Part of a small language model's weights: 15 layers, 45.1M parameters.
Each number is 500 + 40 x the weight over its row's rms, rounded and kept within 0 to 999. Layers, rows and columns count from 0. Numbers have three digits each. The size before them is the row's rms in percent of the matrix's.

# down: layer 10 MLP down (transposed), 1280x320, rms 0.0369, rows 1101-1156, columns 160-191
# gate: layer 10 MLP gate, 1280x320, rms 0.0425, rows 1102-1157, columns 160-191
# up: layer 10 MLP up, 1280x320, rms 0.0402, rows 1102-1157, columns 160-191
down1101 107:530578476523484494478528518507401474473546474511449532460476583558493504458457493540495550494498
gate1102 097:523528516452463445498465574504448511525535449498516496514548432466536500548448469441447538494537
up1102 093:503462492489460574498497556577508466483582472484551505495463419464470530548519559456493541477472
down1102 097:531496574577481523559454564539528502493609478411545500503510408492421484510507523478484477471448
gate1103 096:558536448513505493526520510517523502495499520525464595513514450496492484483439549437498502577460
up1103 092:487394511508412511547556527504433523515423513425467541466555470481488483558484451458540460468519
down1103 095:470565548518544469493550513568559437420476521447534536528537483425533583506532520508558503500542
gate1104 090:509479499527502508516523495523503509520559535481495468524436450500433547397523460535493489495484
up1104 091:518494562604478563658460512499527525521567519575472505523483445509537517507462450529534537434558
down1104 094:468447493500522512527510507495503455476482501469492448500507502440481470531498484539489511473423
gate1105 109:545506493544467488412515486533536425501454526520460540483528554517513489554540452569508501510461
up1105 104:409535494514447453476488513489480545510568503499464501491492483479540537504462458450506548532414
down1105 104:546553456541525515517558476505578545538480479529473489589510456507508443468539459629543503571516
gate1106 104:470510515508472457530539419533533540505526547580489509461501480478578510469436575488459489488553
up1106 108:441490503492403420517523533484543474586475538536563485494517473494476526453488454512508502476515
down1106 110:493495543506498454502511501497506561493498554593542495460548479529533512551477523475543465523425
gate1107 094:535477517482511472480538482506505541494546490489474469469473441499554452500512431425527473520504
up1107 092:464499507508546491555436582480512542544504535501481486514505564468467564497397524536488508522487
down1107 094:494550479500555541538474521470471543528491459563559507462465467477505517487500474465500496588545
gate1108 103:449449521432456476479523524536574507464500478494512550482412572458538459524528482525583504567498
up1108 097:450496516568512424497494504508552515542500434497513462499433507414427508502514497543576470535556
down1108 101:487544543508424491580552547494511533536496437511493431475527522509549476472527552550585452453504
gate1109 093:592489545488510427552519517495517575535474498541517491549516497420492524407430528478403471444447
up1109 089:465526503509431515483468554481596538551495508547499475480535450549432515404526509581518507475465
down1109 093:549444491499500550518477404476480441467541499489441485532478544559526507540539496575601540466438
gate1110 106:522438471506600461512473542527522466447453470455547470488498414504563392476516468519468575496483
up1110 104:448579471504451537564540500477454536467580486518432531536572536545500510479569527472546496454505
down1110 107:505536494502489492423531465428562572470476522483450506602524518563488518465532530449494479512489
gate1111 143:462458492511518486511531517482433529463406570462503515460510476526507514532507616412501558551454
up1111 143:567535513491486529527508533492590480515585430533439483479480543477510497478507471586470505460518
down1111 116:550490476459517458442451481512493486476515522495464539523487479492571465497403456549520485477504
gate1112 101:497449493433470459488516480427514514510509501550538489539538427450547507528458460454522488502508
up1112 099:559477550480546573464501472503491485405605474560482533480494456533561474428535484405487592529520
down1112 097:487457499434442443490518501493495525442513519491520593554548489508470540514520419482543500534512
gate1113 101:480522496439463452555514522503486546469474499564464520512535562450459533572409459501464516492536
up1113 098:517466575495526464477448515441457489491479497479421481463532514486506513477512452478486479468478
down1113 100:487540515490463590445473558432540529482483467505484496419453533456437422445486496480538406460451
gate1114 105:535524490520436464507475568459517520488455513532531533495482520449531495518469472482465589462448
up1114 098:481606553464486481498508408467583490526489530561523492474519539497472531461543503439449542520582
down1114 103:541492470523473557495539397567514474495539504495504488538510509527483525539496467467460475506563
gate1115 092:500433561482505532467542513557512475476465493518442484492523454493479506504526499462541530514483
up1115 088:448528506475517510502503587509470499559470458478458565454412528511536532544554492493509471486535
down1115 091:416458589490488480509415545508590502517492516488528438483417556495459503495476448517503505487525
gate1116 109:395539521434512439496493541527455522514551505502479546547488512456590479545409546507511463433566
up1116 104:388486415595447478564525541515444513464461465551497472454527514497475525434512517546470460461508
down1116 105:518539543564476454589491481539490490460536425472527531454530512502515505424561492549524482492494
gate1117 107:404493592499497487533524418465452563523451516524509487544530546491535478403483481477481496469516
up1117 101:511540520557438461502530509454499523539524504524504528488485446564549555459490503462461509545478
down1117 100:533500487436487499514487527490445478486532442512446496526494469466472505524521465521564502530455
gate1118 097:494472454503461474474484535458595510546512507483560547483495448466499520578441448468526487491463
up1118 099:443493541512437565520524449518575569556589517430545480545502450569467486466534555488466511491497
down1118 098:508556505476548523500508491527416532451478469520466517562501547509478480512500554459518409452510
gate1119 102:501505553445577545483510447485440541517582453441510487518496502497507441441474488474475529495505
up1119 103:524459521511553520536491521541476525544489405500515522485523523513441454551586481502526501481542
down1119 107:483501408413464452492504495556476529553512455469544508487497469531439506524525491460507468505456
gate1120 095:485496470524478494505479537478417518501504490502471520509512464537493506502490457528468516514550
up1120 099:570554563464566538496426558495510526427474524514498563513556497495527458452455525430508521523472
down1120 101:513464489495452579515527491526532570479535486548448546477497473420490510524509419499504540554518
gate1121 109:496551510507419524563508479572516501485510513585562501591448527512558491489484529475486531506512
up1121 110:523495549553493533527535440401522494551491512576509480484496510553467515510543506517460504472492
down1121 109:513555528545462468530482416468519464527456497546483495519513479516529549508491502502419544438519
gate1122 098:506507577481538495511487480472558539537496566501536473526444499525552536509485489441466443492468
up1122 100:547450515570456552501550507445459529453492471492414509502454465497463475466483485544542528498561
down1122 100:455463466533416574481456482454453464483486434504475536470472462498491399497467440520504493537490
gate1123 088:485572512505525428486473512495491556478416554517487491414473525530527493501460554537543561451502
up1123 094:471491506542472530564527525443520566500505553493485465494504533494533539460527534482516457470503
down1123 097:478512520477485463519558523497441584448498477479548515589523460548480510519423578524471508526522
gate1124 100:501477500536436553536496515513460505531515510585542538498459511431476437533475506516506546477500
up1124 103:485541498519477533468519528586496488459475465533525510567574522515488548489525554525504542530510
down1124 102:506503521522520479486525470501502406444465505487555499441483474535534500559532482476538517496566
gate1125 098:491492481547501479481534494510489442513519526490520459465418480555541487569474487483579456450489
up1125 100:519472502483460544475529525537485396452525477491474456493458507456513549459519556506546487492554
down1125 101:480535523503562437504461466576539460524490516527455488515502495508531560465494507459492425528533
gate1126 098:569462510511471446544436468519460499486581454521519517476499507530511504480468548471499546499542
up1126 106:422463446600507455460470546509476487487514506440487550482550491403473478544584574525543482454562
down1126 106:492556522493514511493505522459528466526550508449499466567461522531468454445448503475485495522486
gate1127 108:543533455529532396481507505510476471338467450490542520564518554494514439527431520493466526531493
up1127 111:442535543545481505495446498488539523479440587434529488498509519528480511517509512545533533511558
down1127 112:558452557506533494519530450460414507379491448479507485536557458444487478591499538513518556529569
gate1128 089:512539525491462601504549452515560521424522505558528515448469477545533507538515552521505492479474
up1128 095:500536534501494516561503490450466434540450497581431524482452473540514510497411487495510475500467
down1128 092:463462504517522545440574458496554456485477531480494482454451502510562542450464493456466513563483
gate1129 103:515487477476400540507515449448545502527460542547532494520479530538579512471522381486500543558503
up1129 103:520499458596493446482611525529500514479512573468503513416473612529456521549488520547404564503499
down1129 105:545578501496519499552428515491457534545492485466531497489492544527443524500463458490502537537505
gate1130 097:454499515492456477545489471502530492458504468554501523501453423454452442512469556476431528517462
up1130 101:470508474543459462442538519462474492485425556440503441552502494511609544550512524446527481488604
down1130 101:387528526470505459519567488506497494480462470496456494560520455477463528501456554487529489526468
gate1131 094:569530571475463458563523476527525467461557547485559516491466565509509438495461502499495484470486
up1131 092:492474527516537453515457580437438497542566519447430527469592484485535523527484505538574437497483
down1131 094:434496452490449471500419540547484456496505581516462521475438542501521518495490503490476486438546
gate1132 094:370500580510473515465541550458565467478451569496554466536468463482502491472546461554517468505513
up1132 095:494530498519504472499529556469503449543575497498430450512547451419506557560522495493443474537518
down1132 096:571510509564403417553472488483504560484529487475493485524558486484547492485513495474459539489520
gate1133 100:501519483521484434436482515480427439619464466452468498550504499545503543492463506490517504563518
up1133 100:506455465465544557501525496470387564487505545531440486478468546474461474549488464513500477553515
down1133 100:521459549467537555550448532526513498488487499495563510483459508458470498627483458480536523412366
gate1134 100:503476529542495448523495498514500501500416462538579558495459479463555511524482522463432468565528
up1134 099:514601466514550393512517513612402445541547439435532500532477487441539491482506477473511464452491
down1134 104:491484478510454486580463523555443487489480458490537575464504592564514511423419534462469548466540
gate1135 108:452502577495536506449497545517448544473547539494464508478433430535501433482509486504461549467530
up1135 103:449499499525594490451545525559427494428517478457527517536466464549482500570499499560471622473532
down1135 103:481525492523467476514514489488545453563567508465436538515461499502421498495533519541555448461529
gate1136 092:427428449474505452408490515503537527563462535541578444482569469463477468506488492491583519441485
up1136 095:480394562507458489543547558504493439449454517498477512508558460505510484452495487489493449502494
down1136 099:453545445488569443482527476439510564494494447520472483516531559478512496454481484535569579481448
gate1137 129:545518528475461511513463502515474530506487575494492477513523446540572491537417487544495480485512
up1137 119:498454431529518464524444526477417506486459492564489380551522539504495479487516524505493516480506
down1137 123:489443446529421416441475512500512573527588470545505473565534469495503504532534533464468497459558
gate1138 099:532546536503456525468541479448522487485477569496462492497466474456563521544468461547524546485507
up1138 101:509533485494429456487524544523516465449484526470553496465483501470484484583554479523514458501446
down1138 100:464536519439554511500546534519399467537496492475562511534511527522462477466447554544508510563572
gate1139 108:483458569542555464545553592535463429414477508507472488510546530442519502450486486512506519593538
up1139 101:565534495534529444500572458562511472555520459466490451485452577494550515495466526523507479503462
down1139 103:469526550476480489446492493478595523537475505486478441505541471540506553496488508476488445593530
gate1140 099:529494577603504532461471499401489550469471514442432559545470492499492486506553536556510520501444
up1140 099:502501545404538479472464509487507525430474447473453462467452561375459506457506491457514465498478
down1140 100:485498515532567511449499413441587435474458469496535523532496462525435522517428456459435511537547
gate1141 107:449411569487510504461484552524499469481509461452518559535454505559498504533494488449515500531589
up1141 098:479574449495459552526513535436516451519516480537466519532506568553545507428485456492514477539528
down1141 099:480455627512472508542525509490486521549533503572525507583524567499528533533477479481516505469386
gate1142 111:499487460538458427570465504514519520483493448562478489545550490484571504489510499498555471535526
up1142 104:520500516504510466419450470505477494511405545446531502494484435461490550474543505466549504490562
down1142 106:561487471505515505475494484523481515566513443465526523497464479453547462513512528628441532520458
gate1143 097:553480572471435543500475549460502558526499472480517439555453562500559527510488510529496426449508
up1143 099:568490558475548475489485495494452486488488513545455466516462502480472452552431530526536471490436
down1143 095:485534500508492484535478510535512499552540493490490531477502556521518542504571504471476441511520
gate1144 108:505445565530533506430546497451512488568447501544542465497465459557545506531484444523521587465645
up1144 101:498551462489477515451511482513490472511479520468555540458497502461481512605453465494493540482523
down1144 105:479551473529486542537440455498557475497483543518472542569470549495498484448431478471484477564488
gate1145 098:503508555468451474434512581511515469498559470536371514519519467438521498497493424453456497517457
up1145 100:464451468539486476535461488463482558577461574535544495574490531468479548457472481471411497550478
down1145 099:447478496536529429467539551459514538498554469507465435541586438522562452515556495538507508496439
gate1146 098:503516531445548504578538493507542494450514553504448487493499454536522466517517522496437506464483
up1146 100:558493500515488510500550477487474509511481436486519489442517515499529503580558490600496473470539
down1146 097:455480541532601434548498474533466496542470506418469543403534570440495498507531474547445490479556
gate1147 114:529492518609542492537404531525478527474424474477525504486514521482549486583514524502488502445478
up1147 109:510547492611485497448478547488488461501479518436522507489548528542494543527507517501546580559509
down1147 111:475446505576484471455517530522505457495451488479575512615537502581514554539498499505492495563445
gate1148 104:535542491486460537548574514545471531454460533445491535542453523507499522449433564527455493558496
up1148 100:488406478430480471554520448468474477435495495518460537482506541534552504519548513421512495498516
down1148 104:542473439513465529543475506471441495442480448440465526505558474480494495494527483472511508618562
gate1149 091:487508458514531385395527512572516513450509437458498534489601427510470502464462465523493515479448
up1149 090:448565548536431569461566451473492515518492459507517447494482548530557511470464469411439509467494
down1149 091:481499493510387470507507487419475526537465499515491544455502513480493488542505484415517496472561
gate1150 104:515395489478490508503438514428506499500425565536566519533506528466495549520502472481570489530472
up1150 103:515583519561499523524466548501463501447483517512501536641481526550488497499536532490450485497436
down1150 099:502454485510468474454490432491579569477489470524471541465466498446556534496510498445502552460455
gate1151 096:510513574453453501563532562522584498436428502517483523532529531480541476499503468513502509514520
up1151 097:518536581469518513551532584542535549524536469556492456510456452535495526548518490581546522565525
down1151 101:523499473473550528499397444558495505499553582442526547511490477534461513505495507530455479462506
gate1152 097:527461513523441534477498470477421514468552544470521547509527490510496481492468542481478475469519
up1152 104:531502488581492491474484578431486571536530526547471466458440432483423477521525471514515489485477
down1152 101:490506546437492476477453482594452475498490513473480545534512503465422550500463526453529532449524
gate1153 095:511441470520509533517481462466526483492502506509523477546524541516547568537586483454534453494423
up1153 094:541490526545510508472510490529550483531457552519502471470494521505587532538507448470535507534530
down1153 091:507490479473465484509497548464412524490509501479447538513537489503504490478504469505486437520424
gate1154 102:532493468538498489462477491542418514537550507523443525472542474509503487477462571406433490551530
up1154 097:492460542428512466520519503489500489477519487521546543511516542510459569513487398500457498478512
down1154 103:567548490488500493577523420523490458476499536549476501486507464536519482508521577483586544485411
gate1155 098:499494522490403455441467455436477550426510536576504456519476510551467468503506521517476520484479
up1155 100:488494467577509464534517510503483497500500530547523465522512529546538518537528466523463507510529
down1155 101:476565536570553525517525499567525416512501532506482459539499511502546531524532510453500452492496
gate1156 102:447497518610542558514377479492564447470514539475495519568495581449480559534425457515481450475508
up1156 098:502536544500539513534473459483507499519470489464526503510509511534461537521508540516412426481513
down1156 104:492476520518449561509570520528509475527497492539545508509523521509540477430552431442505520516486
gate1157 103:508454497449463452489501548433510519515486434515510495475490558508496465425482530474505529499542
up1157 106:531558513449541511448523498518537556543483449419436480521454566493516559414540541591470517486500